python train.py --norm="layernorm" --bias="all" --init_std_down=0.00487 --warmup_steps=457
Each number is 128 + 32 x the weight over the matrix's rms, rounded and kept within 0 to 255. Layers, rows and columns count from 0. Numbers have three digits each.

# layer 3 MLP up, 768x256, rms 0.0677, rows 557-611, columns 128-255
138060062168137137162141179090078136142164095142115132126142096113091126146213084122129118100134122187153115153140075122173110238137054108142113079106086125110124172096130165137143077143160154093111172110127159129142083126098098124135118168082150148136107124174150152111085175117123102104183139142154147081159154135161107095077182139161111162122118153082119197076145166123146137098094
141129099171128140140114161139117137159125129118096075127144103112137074119131140159111185133183143122109129119122126106100138162094112160169125110108106104085156153093116159112128126116109112085110135120140161160103110164128176122120121107143147075170161061049186141082103158122142114176116113099112139144148102100159121068176108124132121111136110124148104105175123160122166111150119
147125130134158085177062164138090125227140110080106099128129124131118074135160136205146112120109080139074107090154127125093126089102139164163145151134169126090133146086196136095127175169155109116098142076173102142126140119144111070065159144124177096203145112118102124083148090138124123167080121118095127084140081130179156089165131172132079160120197187132096158136118191083151142103162
143137121076156182180102086148147069120177093120164130123131107123192074113142085161144157139079111129148160134133099172056135179133100175145111110129130182130126127126174153086113098095189113031151120193155110114140084104117122104114171118118089147182123152114172127071153101131154118179202126138108123126145079150114136111114146104107114152134144121122159131133101111160130140057148
117185098040144147053133083067130102098128137131116094120148140135140171131141167170116111092140149154129139078128115202066105101146151126166182151179098129095149143089143102093079210146117191106152116122117146124169089123138151135192131166169108113166091066111160122095109153117138118126117128112140086163067125148097109125167103103143117110209094124120088087159124137139123099082197
126130115150126142126161174083118075140135133099104091119141085142114107107092102144126142131153087111179089076132116146115198179125098154103089158110171094148100157119132122130121148058113098094073118097152143122156126148116111187150106113075135077101105120111121121108132095141178145163132119117128095130149128115101128111162169041104153158197165197114126154129129147096175050119130
122172103093087203128152145122153076093076085114184113095092074177117126142128228084161072115136185171137148066144128105141194161129136112151119162111149085100143111098056074184129084116132067104056131146122137126157113165088161146178078112139122096123078150142169134114100103130123186067121119128104179118074203165126098115175100138159133134181138126128163091157129089118147066142141
159156099082172087169119210116188137197105105137095165212180132164098080132222084137174113100159123086122095120115101109131098172160184176054113097153144144110139158122158161149109181140127136157114118166152123161126148122076135110134110115113122077093072119080176153142134184148100140171137167132120097068170157104124145117080179149146153149206151127104119207110127133141161160108125
131127122097170101151143170164074118187123122121146106132126141142162143117106083176166114147089155142082139111127105129037069095099151141159118108125122157086152104066141124099116161129107095117142146102108129133140116158151168103099125146137141073172163068112130131100103110105131112160167129073120134154130077111140131069129097151196138158100123154105107088138121148139163156136134
130118058120078208105144100115188141123141093113145109089104126119072101255148139137126132150097114155102163134147075180106172217130127066108067096090099125095167164095113126136156125189228123133219123066124153141144062142119152148154126149111138121153141139157174138090134113139204148117179126114121184120121133149154106129152129124101208123108129097098087127102161147118166122080221
139146106138111128128139134121112105129138140090119084140129107128133097133135114114124114137133114142157077120142154132089123120117136133168184125096101115120164122121110135135082141091162172127153133124173146145112081132121154124122084130169149073167142086105142130060099161117118130120114112092106112121156150121117106092132154102163105108172146120142067141154133166109147075138121
144139120145116113150133134126130130098164131105131141115188123160155117195165143070120079139133046143146089136182128111157087115097104126109131132157135121119106143112142150111117135135144129135098195135144129138138127103110113127091096203103142122147074142179172150147142139144085099125155138157108138070139187118150118095126132110164082096169144134101109173107183144123155122132079
146130125098137106114150155139099064160128128112160161201092071142117107121071106101125104072147078131175099139151156113149100088094068132165147091165157164144145075134102116092092129110138134149095163093151123111145116119142170153076040118192128085168164112129153146136118094119141118150076129086113133107172109127203130165114163127149119130149139149127144085121165122219126119143119
147189123051160193115130150117150150171078129110150100185106148117139172193201147102115119146080139165112120069137094127110095088100171140143129188113163114125106071106108075135090106127198114156163116094107158150126127177111136110137056128091150142157119150122131110106134122122116208103166143108127089161109165111133128102099144143141096125221099080209123120096137145191189140171137
136180090109202162122118062091126104062171141132104079179106081143097124169147167136143160135201090175090126118136138091076076149105134130137103152110065166149121114059112135103111132128105150065162106103108068117176035116149159162088046177085150125193153164110203122129180123143194153078138132072128109125146107151091138102178107117114164092160082167090093059180207105167175145113142
128096142113189124133162116081144105107084138154157132086181142173129177088123179107000123097121059138124086087129121114143139154065200154071161101124162144118119134125141108090074117121202082168124145115167147146189113139126097106148060160083147124219101082162167173129184108150122166154168082137099103131070176142085106164133090090119121081207159118135140158087104212114193054154168
147164132140140145137134110155120122099109133117125126171114123152145151072112173147096133059139132078155179151150114142097101098097152186086155075094104145080160115150117085159154081174101107157117147187112100114142130139133152082081099186172136081142078167135125164133091115115133082101142165104128189154117128125150113166181049185128111084151100114110155155103168153062101081093092
131148116035159080125110088132076146146108131129093153198144149154121140131184067197173132124145107103097110123134114118075058088108201108058149167143099189126111183161191113067109130133124195103112118139174110152191132063118099129107153139103158097147124148105166142077117198168091053147076137086120118096114173124132149071105109102069038084156075129071101102096147191163076117106071
147136098131097093117160147104138143090137087101181105110105209129094103179104121094142113104147154193079060074141112118175087185126139105162075127060098117174150152133150165189138120113123159134109191112154088105096185158108065100100107106093133137102120160143123169125076113147163181114172168127117164093096166157088120143126127113111141105150122143141115122068111098108130118124092
133117134098153163156088187107122078110084132120162124163058130153100151114142062087098159141156135127241136087130140154162134119113097178133151088093143104053146134140131145134121108097146160113116117109148180122106082161104193102143116169140127102100126116094181146117169100145105140141178109146128196119105100154117110153122144104121123129132062103126118071173171109184131076101196
157111105158135121093136156130103071171121133165142134114149118134142075096091101158114146127119095159121117144143124163088105113117166153135113108115166159111164142137124131143131180122095111142074171115141127137173144089124152112132130170153146135121171094106157138106166152135125103151077128137094147149132057101137136108129137139137079133119105161123150149170098192143124132139127
175126120156096107108139180152178091139104150097139092113119101128107150136098159093088093141162126118123112047131142120133114118118176141119092104139148121121190113134164144134139069192185120136086151109127191119135113151090171129113081106179139108126108138142141149136103099104164162137125133126112132114174152140191133100152129140121174147132122105133151103131149156139146099158096
133179116106170076173176131124110113180201102108104060180111159128119109075095204190109123062177139149087135167122100182171091102133104090125131126100110151107123079141138105128148105109120115165118135091191132119121079091113142089052102149144136106101204137115156132100136150106095107157140101130116088141118113146140140155137104096175137109114121107055201099160177113184079090155141
131121107094186087165140147112085096150174111110116083149167131164114100157182113133113163112130113146162065129153140159102125114106169137136170104138104161132115054109115092116047097164161145119110144050153083155154091139140127162102120189130132075173089135148173157098181164144125127150158132078122128114142148107153145134097151126141100088150110200111128143103162173177129115112078
127132130047126086189120110108055141130144147145062094129122121145161160107102121137125161149098102109095130163143114167065106097121143155127181161132106201156139169128189089112152125128113101141106124119080115115155133111120120147147173170112134086215133150124150140105127179194112089111112114162129129097130152151099134106152097127120068102122105200077079134128125179073114136087147
134135126172130081173112178114103097182109140070169122095135075143122148103154038171067056111143099120153101066136158150142201127096158202134133062141102098114175175083148110114147072168149152089088128155140152130145097124073145120103142157156150097201149030132175131089131144143166116155120127114127129099090141116110129103169103143080115135148192146106096156167080204081143113099101
183119101106135110096119193096137077112138127105186113143138091135130131142151148136101100071158135203136117141150172143062105056149165116083107134170174168111118082077164127171087146131191132099094160120129179163102171151095109090124051213189151040181113102119128148152158093135076139106058161104110155038143083100085148164117168115146093096137138227098085166163147199138124041128074
140168102150149123143101122132093107145091135114129091070157141130155123126094133116157100123100158092106154108174102119190137131154141118119128107139118127141129167142119117155134121136102124135131164146110137131114150104135134119136115133153154129112124123155135149128134087146138120114112113119063130163147116131136098122160088147142115168137142133134133080180135096121105111101120
141124117177120130143183133108125038085139089117125106132125118117150039101087078118125129131129137189141154112148135126092112128108166123148117015105142182189158096167117132156112138065092155123143108073159160156137130120152097103105110139116151168149139129087125138110132143095133130150191114116123120126137124149111120117111129073189190137113121124131151099160096098133153123107150
135129101102193149175151125069143085132154127110189119123098121123112158118090150138105127109162084192184102110121146126146139166135121106203104171134128108132104115155111110146109060130195107158082158135134131123157094136107156152196070119128120108122168121097195137126127174110157145178151103148106132113173154134122124146126156111129173135223093160128162098124091117172141155104175
123133081145130101056047191128103168174108130144139140113141133135154130128169131098129115150129109119101102115138142126119127166121062125141069120106142093059114158127209083156135089080095080106094120145098168116156169151060128094116077142136121132127155109120131155124109118135101147100092138095089151140124168154190129046102141118093131200150136140065143134161088112161131138164154
141175096133058070064120087137097188147156118126141089160098042120093116185103164078122195141178061165142112104146197094101160187106134130170197148117084204098176112167101061072130126197170076148064122129097093159123142175104161151120069105140170096213025179091116156093163110102144123130065144064129121157170181134189128176160195195083119087083133151132074081075099162170147079163094
135157096129116127102189163098151162116156139089143108137126164152169134176160119098141108123128137171123155115130139116174094149134113098137151071123134156136176111131176161161097142103131163110117121090108118134130159089087127166114111157102104123099086129140105148127116098144138166124197140114122144154133164149145115092117140077179169133131089139109158115113199086160118098138104
140157093142101077101179141102109093125081125122246065096104167127126031096073119103109094120099210226111174145136185204038203158129229123217214085122079138161151156136101071146129111176132045134103147184166166123132161147118155051072127095191145043124129147054075124081126113114134180185112107132085126167150196119160099143170146194162157140183133133146088077143068109127074056054114
112109133107111167169098116156132150185180115129119106170131042150156067132142086140122167153143100152132156127128113184091125120084111168126143082148176121141146211165136087125102139118125145122112147107128136156170093113123148102143149141101153133167135161114104132095157169129156103135118141063132150149108143104124134138102150108104132086147084120086124086131089116178067168080113
148147123084148095079130165123101166107097124105168150127116113142070186171104175122122125153140155163151076170134157111163146105096163157153150044165056080046147130110079169109104049247228126166083113106092134131144131180075143123135083130201148087147081043120157157112116115122146129123052121087117144141107181099146100076176114169116047132105152172116089156107211214151078035127171
157078095126119185102149141121118086142136120114146096104126190131154063137096085105139108122103129118120117104145106133134092194120095126083084131094101104152130082130145117139128132115108145101142181085157181144079125145140074085123147146089179144147122122060163134089096143124092192140181154129128185119156176131142136107108191130098174127194113115173128138084117119141141132103125
122178088119103153123153108085125054127128110088174123188105085139155071129204129163133125067161114155127097082184166106099101172099104151156141132098133161079161153093103101171101181104123123102084162134209132157148153181122159081079087151161167046164065148152145164083100118121090146125133115088117167130109193121116126101156102114171087135183167176121101141088145141187169057186142
142113109134153139109172158114123084148101111106114142097172139178113130127144125136173110141143153123126108125139151127110134177116168141142121137111149144095126137127152176115090129107174122093067138120146114119124141135112127109116154134135132127125115133165126150087109102173122132165118109132118126128139128140167122111124092157123149136122132125127122135113137087128120108113150
140154111111110148102165124116125122125101070101160151142099145139149116142092185125142094090133109131119078196131151157179155140130148113115173126146100140133121077082109117159069145190125122119130182176146101111207178138122172137067067108136132101112095091092211140108097139122167177161137055131086067127149117143064124127142163158235145145083181149104199044156216194167102063118111
147156107080126128138153108110126122188147123096127130188119133137121105111184135146080157095104099145133096121127129105136133111092141130145144141156133149125119164120088119166092185133134138126121103128130147145162126136095119123168077126135159085108095108110120136106127163125113115123133115148135113097137134140097140115123132113116088106145107147124110133113134172125183145102141
133147123033203116207145163186162132161107123117091132221110167166109150097111133122118133059126178072079085181118117151075091094109095143149130064152123190124164097095122086158115141112072072136131126122143164109156089132112143175105077135135129089127181090101152143124088126136054120120128063090073162102105092134164150084171100062128097101136083163033191134152170155168084115122125
133105124130169181136180172089148124123099097134131141069183178178070064067128096141089096124095161121139164081122116105102124099106156088194099113123115108128119142133127145156102173091158135146082214165114195095156131121103102078110090113124160128126157124100134121094085150200113150121187074133096139106122144142167099123107115048115098126214119122149124139170118102132104105074163
124183103168117159119179138103085160144092061124218106097154164147140162086119188188152145095108182095142141090121141236092114160157189161185120094103188117130199147020118102214120141154122090199122092159157116138119124108097193065125129150170121140155126125127097133110130137091083103140163103132110086177081084144084104120145079171188120123125178138094120083170091153114088081152161
140123129114125175128103128119141090174115076097129123131183104171127089142147147142091090091150065073120105145163119198144162165087165121123086115097152164083173164104121055167136127127144085107101125175153178197176094153052158116172100121163164080165104070107145135091160162177134086157121098075095221095109186123127121121155092082131134093174187138088135130165103116158184106065151
145103137099122083098133148129152147164115122120130067082159130141186131092073213175078124102142085139132090083131144150056108092103224116168147182100147185092174132119127124085127187186181142154121140116106144098116104142156111109128109135123121108173163139107143110097125087113120134171101118116113119135127152122139129163175172162137112104169114180130129092134112179148131086135170
169132114116179148117129094107116100101131081066150130120168167183124090153159151134131114102156092095152124107152116130138125114171176126165151123100096165103167168145106152148078084105140090132100126183154135141155152157092171062110116122178157070163109148140149176071095136157145129161127110123102193082123157144155115118156092103183139126180114140149146162118155120113136109031151
161132113137100128119127147114137133127111125124160111129112142197156078151115149140134121086140137108130154140152155123104147191121124115108103125120161143130163121106172121122113097152153116109169147095139170131119124132123148126070111150093133130098102177135094146140165114134157167157144123096118134139115123119138126111159127146138116118130185154164153140108129155133108111155123
176108104146140079106199180104126147143135134116129143122136162135128095148142116090146067109104098145079085113139135113139083135110135164142168122082165095127141106095189106113129139163166102163090213083140150110081127096116129049073027156180125101174088078152112123102144135127112125146156114104087069152120160094136148088126171145164125154153166102126111146087171198129111038132154
135201140098205122189141118150163112151183127113104159149139146141144148159202069189085142097081092193176113149130087133096120136105078130103071148071164129076092107147176163138120149093220140112203105126192143121146107101133122169107148164090099072204150140101158160143154158122148114158079115134102067069127090125088157142121109116104116143162116089134125157108175145164156137080108
135099118095145109182091147129149101168145114094162162103097161148202126083135100141101051106106131079123104081140131138119137076127193189161149153120088121171141066149131082163134113126117127170152183152108113125091144135126118132144068132121132122182105113139156129077112124127080102155155118101122116145098138134084123140184175098106100102188160149074143219171095160092095138079178
127120137183175115129077104147150202142059110123117123150194135154104140042182094142099188144170169064152111109124121208094174137125199214112145156123107114036128203108140072103118045135097070110162094211181130139120054124099152147120110142143176055144064099071101133117112096141134115093147110095119090138189092141077126139252101101087129131184115135063144114180148180113137109043146
152123104133115164185129073132147105122089072080192081148191139213128108121114181144153071124166119132198114108175075188131107134105183147211103139142148138144160185079120069126114103156115061104113157129137136148220104139107172090112129173130167112151129162060208159080148142124147122150138093066101127109076119145095106101205153152160123117132121145105130141132127103102129081066126
123083117087113111154162144113095088107103119138198083090152134110161124103126125115167153153137164102161119065126112179122131122130117170173150103120100094162165139123119163151127129112160120149110165118159191113146148104071154083153160142164119122144140112054142153069117127107133152136135146154130081103142098122159133133114079170205136102107095161103122122129128166142134138082109
147164127058147134137128119107125128128043121096165068092130103148148160124169116147122102127136099133109126072128145113150164072146139199136128171140151174146185134099138124124121135122156119151106120197135126144170170111099156123078105148157153098155105145131160148106174130127105131126088120164119081105103145128160113073142109152144120068132164132138091134114134119187101127146142
# layer 3 MLP down (transposed), 768x256, rms 0.0411, rows 557-610, columns 128-255
132142125068182163138183137150190139108132128105142112140143113151116173113117166163085178144075146144124092133142094090097134100080139152118154125150140099149154128117114101116123162163079096159145124150097103092154107090138098141126119167142196114158118132140083160142152153099114134153095130109129158093089108097124122142161110122169085136153116080137100084113113160130135129149099
104133125101148147142129158108140135141157155111098130089128110139101090153107165177167145141074208200094094091073146116125077132063155106151154165170102124161113125169113105157073137177163123088099138131176124173095129098148143107133126134146098166132152149149095159139141120117171123125099125138164111069122154131170155163105227124115089134084176117134123099103140118166079117142132
165097084161135127174145079147125149074127058151096145120156128129164170156098147140136132166189115143125122116118131160153064134165175095153096091160107123194175143165067240117132106121111118082084105185025136168100092125150146160073083121113100147109109140146116149114123113121115153068181117145073109158100118123135141104129119157139114124130108113130137069195089118112094111146053
101146170205124156174155109165096107122158157094093123094101125132073175107143146116156177094125145073103115137118129111119156101182092073128139107097100125135121132165111077087085126164113114131125119112129133110119103113133109084131117153127169129106162109106136090137142136110146094137170105140171088142125095097111114125132171130113128128182162135136154087199169150098102143137107
126101225122097193155153131138147103138114163128113112151120074126139159101130157119155116130145101150125151112125108150147164181123135159133124101116105108129125119153088158163099082140204124075187157141119166075117067098157142105125114147103107116131163117138126133133126118133146116131157116138122054085084079106154125106153159085112147150123150133158142099159128105153101096079155
144144100151159089115146137159139121129117099190145140085141148123128137083132132133108144156068135130159135152130136123109101160119153092167097150126130139099069142125114109119111112178145127157161108140103159126149097137137133095148123146128142156126121159130096103114133110111099126118131128153135091122117122140110131122110135112117120126114107098170140117186091108123138136131152
078117185116097109128091118095129185118135112150172071046120095186122159108132202092092202080081126110128099101231122129155089138156135063074163117101104100131068110133142097203158100114123129126110172158065084034152141112137104171255135212159096131127121105151093127175166141166114172142067127196124141145126102123157138208150117156116161110120124132112097086115119153125134067131248
119100138107166159141105083127081142114126141164120097153152122173153093143158136164147138117127120128097111133117095129102139138112119084152108132082139085162144113155133110159137148164141106116160117054107133117135116152090164091089129174113137128176087127147134135109152139134093084180115186126135154156122152090167086128176168104187122171107088177136158060081144114145131059122159
128137117126132170163132086131140138143130069116134121109145157124135104191118098127152204152133158096172117147044126114144137114154131175169091088146096092180113171186119119180113072108130109140146056137143114111151155089171131168117143127150127158050170149104119155132168158141125142119167105129145163140128141140148125125089151132037133124120133153133153107111118120125093118169108
118156157089091109104161040174115190126122139119100116176098074101111135141086126199112082148126100080120131105146120169033199098140197120193150096164153124108163191117188105162108163168126178162120168118122105155095134092144120165128115129161053099125167132132166049140116137111076136163061122150144121152104062139152111146096100116114096106175182131141159071157161131114090188119112
135143108153102138128131151113096136161125121177133122153180077092080120112126095099140121156097123122147113142119125092131094116073120133126119151115135129161149106099104122120121134091175122163119145128163156141077100121111164118103145169101102145135120117117110127120146083089195128132130145138139159104133151117148124091118159110114140091141125137139126134092176111131162135105139
066132131141145131118130115150133125143141122119072124095164096095136120147148152090157099152160104137135160116028104106143096113116115152169118088099135131118109134090137149111140138121171159159084150110162158161128126139137122110111147114085175122146087103147169112110146138164132134123126130193102178141134106125137119092117131114180118125115159120132134155145132100119129119130097
062158106142092168158085081132114189176080114130102180087101122151127160124189201164175123134102115097136106145171152094093134098073155108179087108126137090167116127113086124105158114107155124128186117113207062139142095089100155198117156154172176117102134182126202124123083145162116151076098104165157144166117135147145092090176104117199131128101161158133105150140144090094126126104171
134133133127146099129140125107084117112163159131102096111127106164165070068141140134147170112137188125105093109136107165144152119174092128117184139159072109163176165201096147144139101131175130099098116150114098162170139103124115109107165095050130142092151139140139118123072133152099093137097133097194110119170131121137163142140138116082151081125124180141102116154159137104152115144148
187127134171173148070105136146184126100054144096177208165139146130000140112119112102147137094148127061138219189084164122098136075148157117149050090135168087138090150119176113022084090140151100165088077180172097181101115137132158112084045090111144116107094158042144161111163165146134120151101109183160104113097112127173069136117177089133120192175128129124116015123100084128093098104082
175137178072102111174056109153118157123125121142110178158095113143140143053136100187127162142101090150105110134091147180145133070089097135172131133117143130147094174189144106094107155117143115116105099160171150160140140124168136174120131108122128142180067150144074125082117161163146076172122139153148117082134120119082159118125092082124131130145102088183151129111095119171151164093139
127094147084151133144122148131086098095151165194145063085069162151160151161104109156144144167123096145155192123125140129104097160120108083118127200139142120120043124115148139209127147133121153073089109130139137153134175130145108132137163136087042168168179183144184132130092097088122161145111092144165101134102146120125133144099104115098106110139109152168110149175135137116144159097121
167088119148160219184162131153095085063102106097075189108100141142109235112171068147205144125179235125204118114067128148088070037146022228141138114142172101180081183139083058082138081076208096149203132021148189100099161053200155151062096140148176177139146080101075184116119198121060084110186092192133022153108077140150141105149106049103089102190137111122119086142163075141132146076082
124143152106094095057140087177144133112212099119104134158111106113119167094101124154165124136125153102075090127150147125130144096155122142079133101088075176163077107176142150141144113160128131118144106152152169130161120111113131157131123090108117121114137134104113104179127158119119166138152156171151072096154130128144111131138149084154091146088132127117112134155138142138092143101107
135128170155127140077158131138153089089107114153172144119170122080100135120154148092134121171075145052162083145126086147131150109146108128099128104141117082144089142129116124102142145108134109127134162122109177142136122161145096116140149131063093132114192114113079134098140114125144139103132125129142085113106158122126145089152135129187193109142075102163142139121068108143103160043130
133110176094154139124166150111155191164119128107103150089131097132121176122139123123144102140149157068161132098137166109126169117110056104162144131126137090159130152106092172167182083116155130110153082163103127114127134080137114084118125130132125113108102123168102126136112110135114168089136091176146111090069122137139123091164114155110152145122133135165136127088147094124125163113129
117131158069140087156148106072115075128146168107073160145120128129135105156163070145165167126122223133125066133113136096101087128128105162095147115104111137152140085123165123125092161123128112168162140138162106120142172099141115152164106208162067114068103129182105129141143141142094088122150134163123137171147176147130181163146143146120126134075141100130128106076144148118139181123120
084145120174191119140100143102130082124187150109085135123153180156122087101142102163153205059136180105160128054077129148089132054078141126143157033116192161151093113176100162109109184136098102125114115120131150065169121139177116219099086124063099142141188113165106147161106126109085117110136121135140117145139120124069143189098164125060086151160130131118111092048074071127084141150107
166132047157128132142155163095107106103111159135127117115184144088136126115115176118095144138153196083160096126008132125097169155132150173152125060106184148153177102076171135127088119143177093104102175155163194182105128163085129128103143178137142165116099173150130129086120144165106150093094122153087117134154148116162067141177102120131126123159116120171117104156171131136131108120084
123102111126101103093138122126143145073114174118139136159109139047104156159149123075122167108129126139150135134170117110153169158150114090157099102110126118117116103131085111170114138096154132171117107139182188178094175146100126166058130101158137125080151112108089138160125100108139152140104124077120146196120140148084112115133151081171132141111155086139168139112085121130087090160064
074103148143129114151157151136159134146194129122120157109170167184162152139128115082122107144138071145158069125069161167118105201171124079098109116126070155163165170072121188102119085123136151135128103115118102121119150123115104103172059118089060078081110138191064079119115116105151179146098131099120098123141188109152114144063148124155175112188188136121140151184069164110133110156105
133093158159124056150140107090135104128139150094113136098179137138144174126139148150134136125155158135167166097106180161134083128128111151146108154161204100134136108085113165131116139107130094056151157110143124165102135110151120133093151147160136125122140175119139137153084150092152103149127120178138111154129084114130100154065167076180182153153062101130107076130111057125118076103093
117106119125132130118152132138122153096139117110135101068148120123102124139122138142133153133139160123144124131135121135136136136127139113128142156140149116151140101126136123135118139140125136164140127122124087139114105113131140099100153147134134135130154125155118131135114143153151150146134135116161135134134099092118087142162123162151096119115154109168096118139161112112107138130093
146155131116170117174103097188088108097139148153155107124076129119164168118120108125100133106152138130164124140112134112106125135151148117096096120095120145055133112151104134124125119169136167141134107095110140136129108088219158168081129088132129117180156115101152091153133126128117135108112164149165121119083056109093110141167152087141094111154140128147140123201104180110118090149116
148107187110068100141146120037080149114106088143079133101161128129118144143135153110131100105128135112101149102122145128094139092113114100121091121109164140123147069168120144148146114142133149141187170139129077118111080156125082089118103140133101133116145136157109132096122134091145123107164149151218109132106123166105111145105136155137153114136124153146130179129137132177071144104189
182166113143092156165161128099130131097116146121127121104084130090181135144183139117102117132160132149151104134114146151116141135121190141174139113170126065187171113102115150129067121154108108150123141139156126152130094117151114122165131112089155138128146139141058133110138123110137157120114135126162102180114126098120130085132137139144123115074105102163124198128122110099075134136149
092164094159055182127084232130160112165092153205167109131088069155138100188146217154124142095096141137136131034156155109030121083115081151166118085182082111133130111076165136152118126158156119106131083150125135122134117108135140147130150189131152110118127136050158107106224155082132068178079210127159160110147096087137131063123128170107145097077113195114151099180105096142060092074105
090114186159168173158143151126187175164124131134114132138145106151133192120163098166103143137153146138126050195148149093144198075167146171106116122139118143179150120105079156098129112058098119140150062131146191131105122154051131121137126119092089128097101088189119121176154075152129116136121104109112149063114091133107116118106134118142132088120171111111087177089093093067114125152141
105129070093069151110036163164095157143144136118113089150163119093106086226114035094234136125082084133083162226199193110111141154110201100154163140160063117094086105196125155143142209137159055152128139173103210137002186196026169029089131091160129097108121223066197129075215146125059103151063136049125132138150109110126133066096180173093157099105173125163083053077079078159094120146063
166098127115159121151105102135146123098161130096139137141105130101119167097108156158160199087173133161167075095116130090116120123147040122147117156129164111109068113153171147155118090140122170089137136102160114114111119106147104133135188151193132143108147084150141142150057123122105116149110107165102096141117135138149133105125129103133143152181130150141134143126149155137176123135130
127087078150137147082146167171113144065075077084197133077188102212072124095074146165112109147121131107255109084090138125105119116187138200100096135084098133185116122086114139079183091188115122141156120071099134132094103130094105124141158141156152096157133152054159136182144150161131116124085075103146127092208059152132104124092140141085156159179084099117148156146104062064076114048092
106135144113085114134137132163125137174150151083062139110119138141091133119143109114136169120104147147111145130077140152084125113147081126092142137132148129136128151137171115146168148164162150147142110127101106121148103151212128122114147123156153151098113104118101098117079089144151105123146125155143110137177080145129104127128136138150116113117138102134129101109096136119141108113114
109078077068112058165157140139169084207163023104175151191113071113148066215096198108084207064081091138092086123111132077079113127205170132104136149118092116126181158081137153196152086095017151136063186071156194077135122119135185109187104085083128048179134181112162150056107104132170131112149176140106127130030167119156091096056133092117154155122087158058159064143091224108081121158137
048172128134112152097125114120116140185090123146168153120109118099165118156165119110079146097076140132198135173073114093136130105080196149144120107154124130139130149089112155114149137151126142157144139123152111132095099143155121126117117158116140096164097132111122071157148129101148151121112132107152112153122152135090157105147108103113112114124147146122114158166152153123102106115123
097092149074125105096131164135128131161146098125057138148133191109167149070107181124103127125162141080106153163162148133102123116100173167214108130167114110116151078140142150132133097172102146107084175129027089146147099085151146169139160127174096179072124119126126128143136096132152159121149109114117138167133125129135110136113153145165124127136177114093160163099146096106116139185108
118134146148084124110124119149123122103066161172099132141154130114164124152096119140124140119157087075189135120076149152115108120114094119172103123147147131155128113102165111162148074163177150119144122170121097117150132108135151180124117133153102099116102141157182079136140136122136103145119152140155106110134136135122147089077125082107084122153120151119128149153107106176176159131123
123132160110146078159113145111125120154194132096092197118128116063155124150113114089143119069146124125072152120111128176116136156122086052090115158116117112139136084143131169111128128082141119112078123137131099097169134183088097156084098119100111156138098108108221111136165134132177157149186134105096096118121171140115119126064181177201175134112162187108166170128147160149122127169133
146131149118166135111136157149165183117173111140042141132113165152109106100118102140096149140163140118123151096150187171069092143141137126043142156091116098076143115095152109122152127108141149100170119135118096116111119132137139089149124117130139121115120116080108124148130144103146114135161136151171112142127122128132115139124170135085114059156125118128155086175085139126111146150177
134155150132184177102147124159141115108101125105182100205125118178115218125110070190152123122125094147135132148122143115145109090141121149149127148149176112155155140155138095101127138120104051128132057144099132069098148092112097092167089102124148071112084101096073150117095164108103150156049120124117104069128117156108118122137112068109053115176127085113165127164107132153142164101114
118167088128205067153093113104161067112085091114100123166138130146156149126159155187175120167139084124055136093116166179160155121104181143145071064112118118080144109122145142146120135127161097083121111134116137115108099134166122090129106063107136133132159043135145161129103138123138134122118156119142165143150132096096098147153130075131099184168150119120153071116071106107115139123146
096121095160159186155189175139164144105152143154130121176145144131089136136182078184156095152153131178129166126111154112157082138128146105137153072166102123163103175142157075143127143160072165127126139129171117146080163070130136095119099064096122146118094151126077125158081199116046119149152126131178128059114158107066164117160103071148083159097108107105109060109148097089110141098101
121133067142113162095190149075125071104176140107154133118193148141167090131083198127146123182208083150127125081153091168128095139143103132216115065056145142140126101185175147152147106051091046051107095112112173081150119115141180056150135062106084131114111152081151144156145076101136203119190121154102097110109195149112067083110107111203195180146090121076192089093166090150106141129186
068122115155102080132173127115092148130137141127148115115113113122161091096102158177139144114095080142119098135126150137130109102110088126133135131116124116156147168114112141085183142146131096101121119170156148082108164143139072118158178121131133092102083141111134111120109146141150118088145121167135125138120174145101162106146094145141123112162126119102095119106173124109121120136151
134095159095109098136145117128096143136155177141060146124109166133102157200108135089099134111109127130117112138107117106103114175125123166172179130121177143175159157147081123104138131138155093084169122074141135134115191154155150111124126151085080073107131148134111126126130161188087094130134158184158103142115098140140153112158135058082173142110141094129135123119122135125097123127107
156177076060135145120083189117073138104139108157140101124183142063106154104101093145178129124068094085149166133115132093091108077114166063224148138234115120180131169190117080205121158103099160115109106144057056146097147103094078106113181140163111180099084145065134164109148134158123090135179116111145131127105133080161127104110169168069097132142152138143115138169105118118144129122109
119124122148151153061108129106126133113136170140149167156110073104130185109088070194110157111148114135096154110145152109107173149120146082068159101139104117159152134138107133135118138184146140098093095163136147121148123137143135144142123134145172146139109138124123117127092098115130099154108119153173142154092095119128128167149122091122097121129192124147162102133066129120100145122082
136182093095090167090111083069165197151116104136125077068148069091136132110107126166134113145180104209092167048142147109128127096141153118126165143153104183100090088144182145178125113114116204081108153121098111145155106151141095126143136202146083095171078103140185156135122097090111112118159078135114114108112126134129147176096128155113191142085144145111145139153178202164214157217220
162085206120057101095152113175091116113047114149138088134192141091130095135170108048147100197142160124149171148076086030045135123185214167162158102178094183162132117167150067103139072099095030077105123020162203119196158143144084057167104159121138201130145059144085083144147043095049152077217177172055140118152086123022201101149135094135187184102116178096152174110155154153162158029128
173140138122109099133097113138093156125140107132117125174136123146157110144156097162109086151075091086127139135089148145137182100099137129120128177132108155098146103176089137087127150155104089098146088129139054162128120188107116151077154082102139119096082127111125142120166147123117127160116128092184154108127149127122170131141147163096196134133097170155138143100138128117112139140146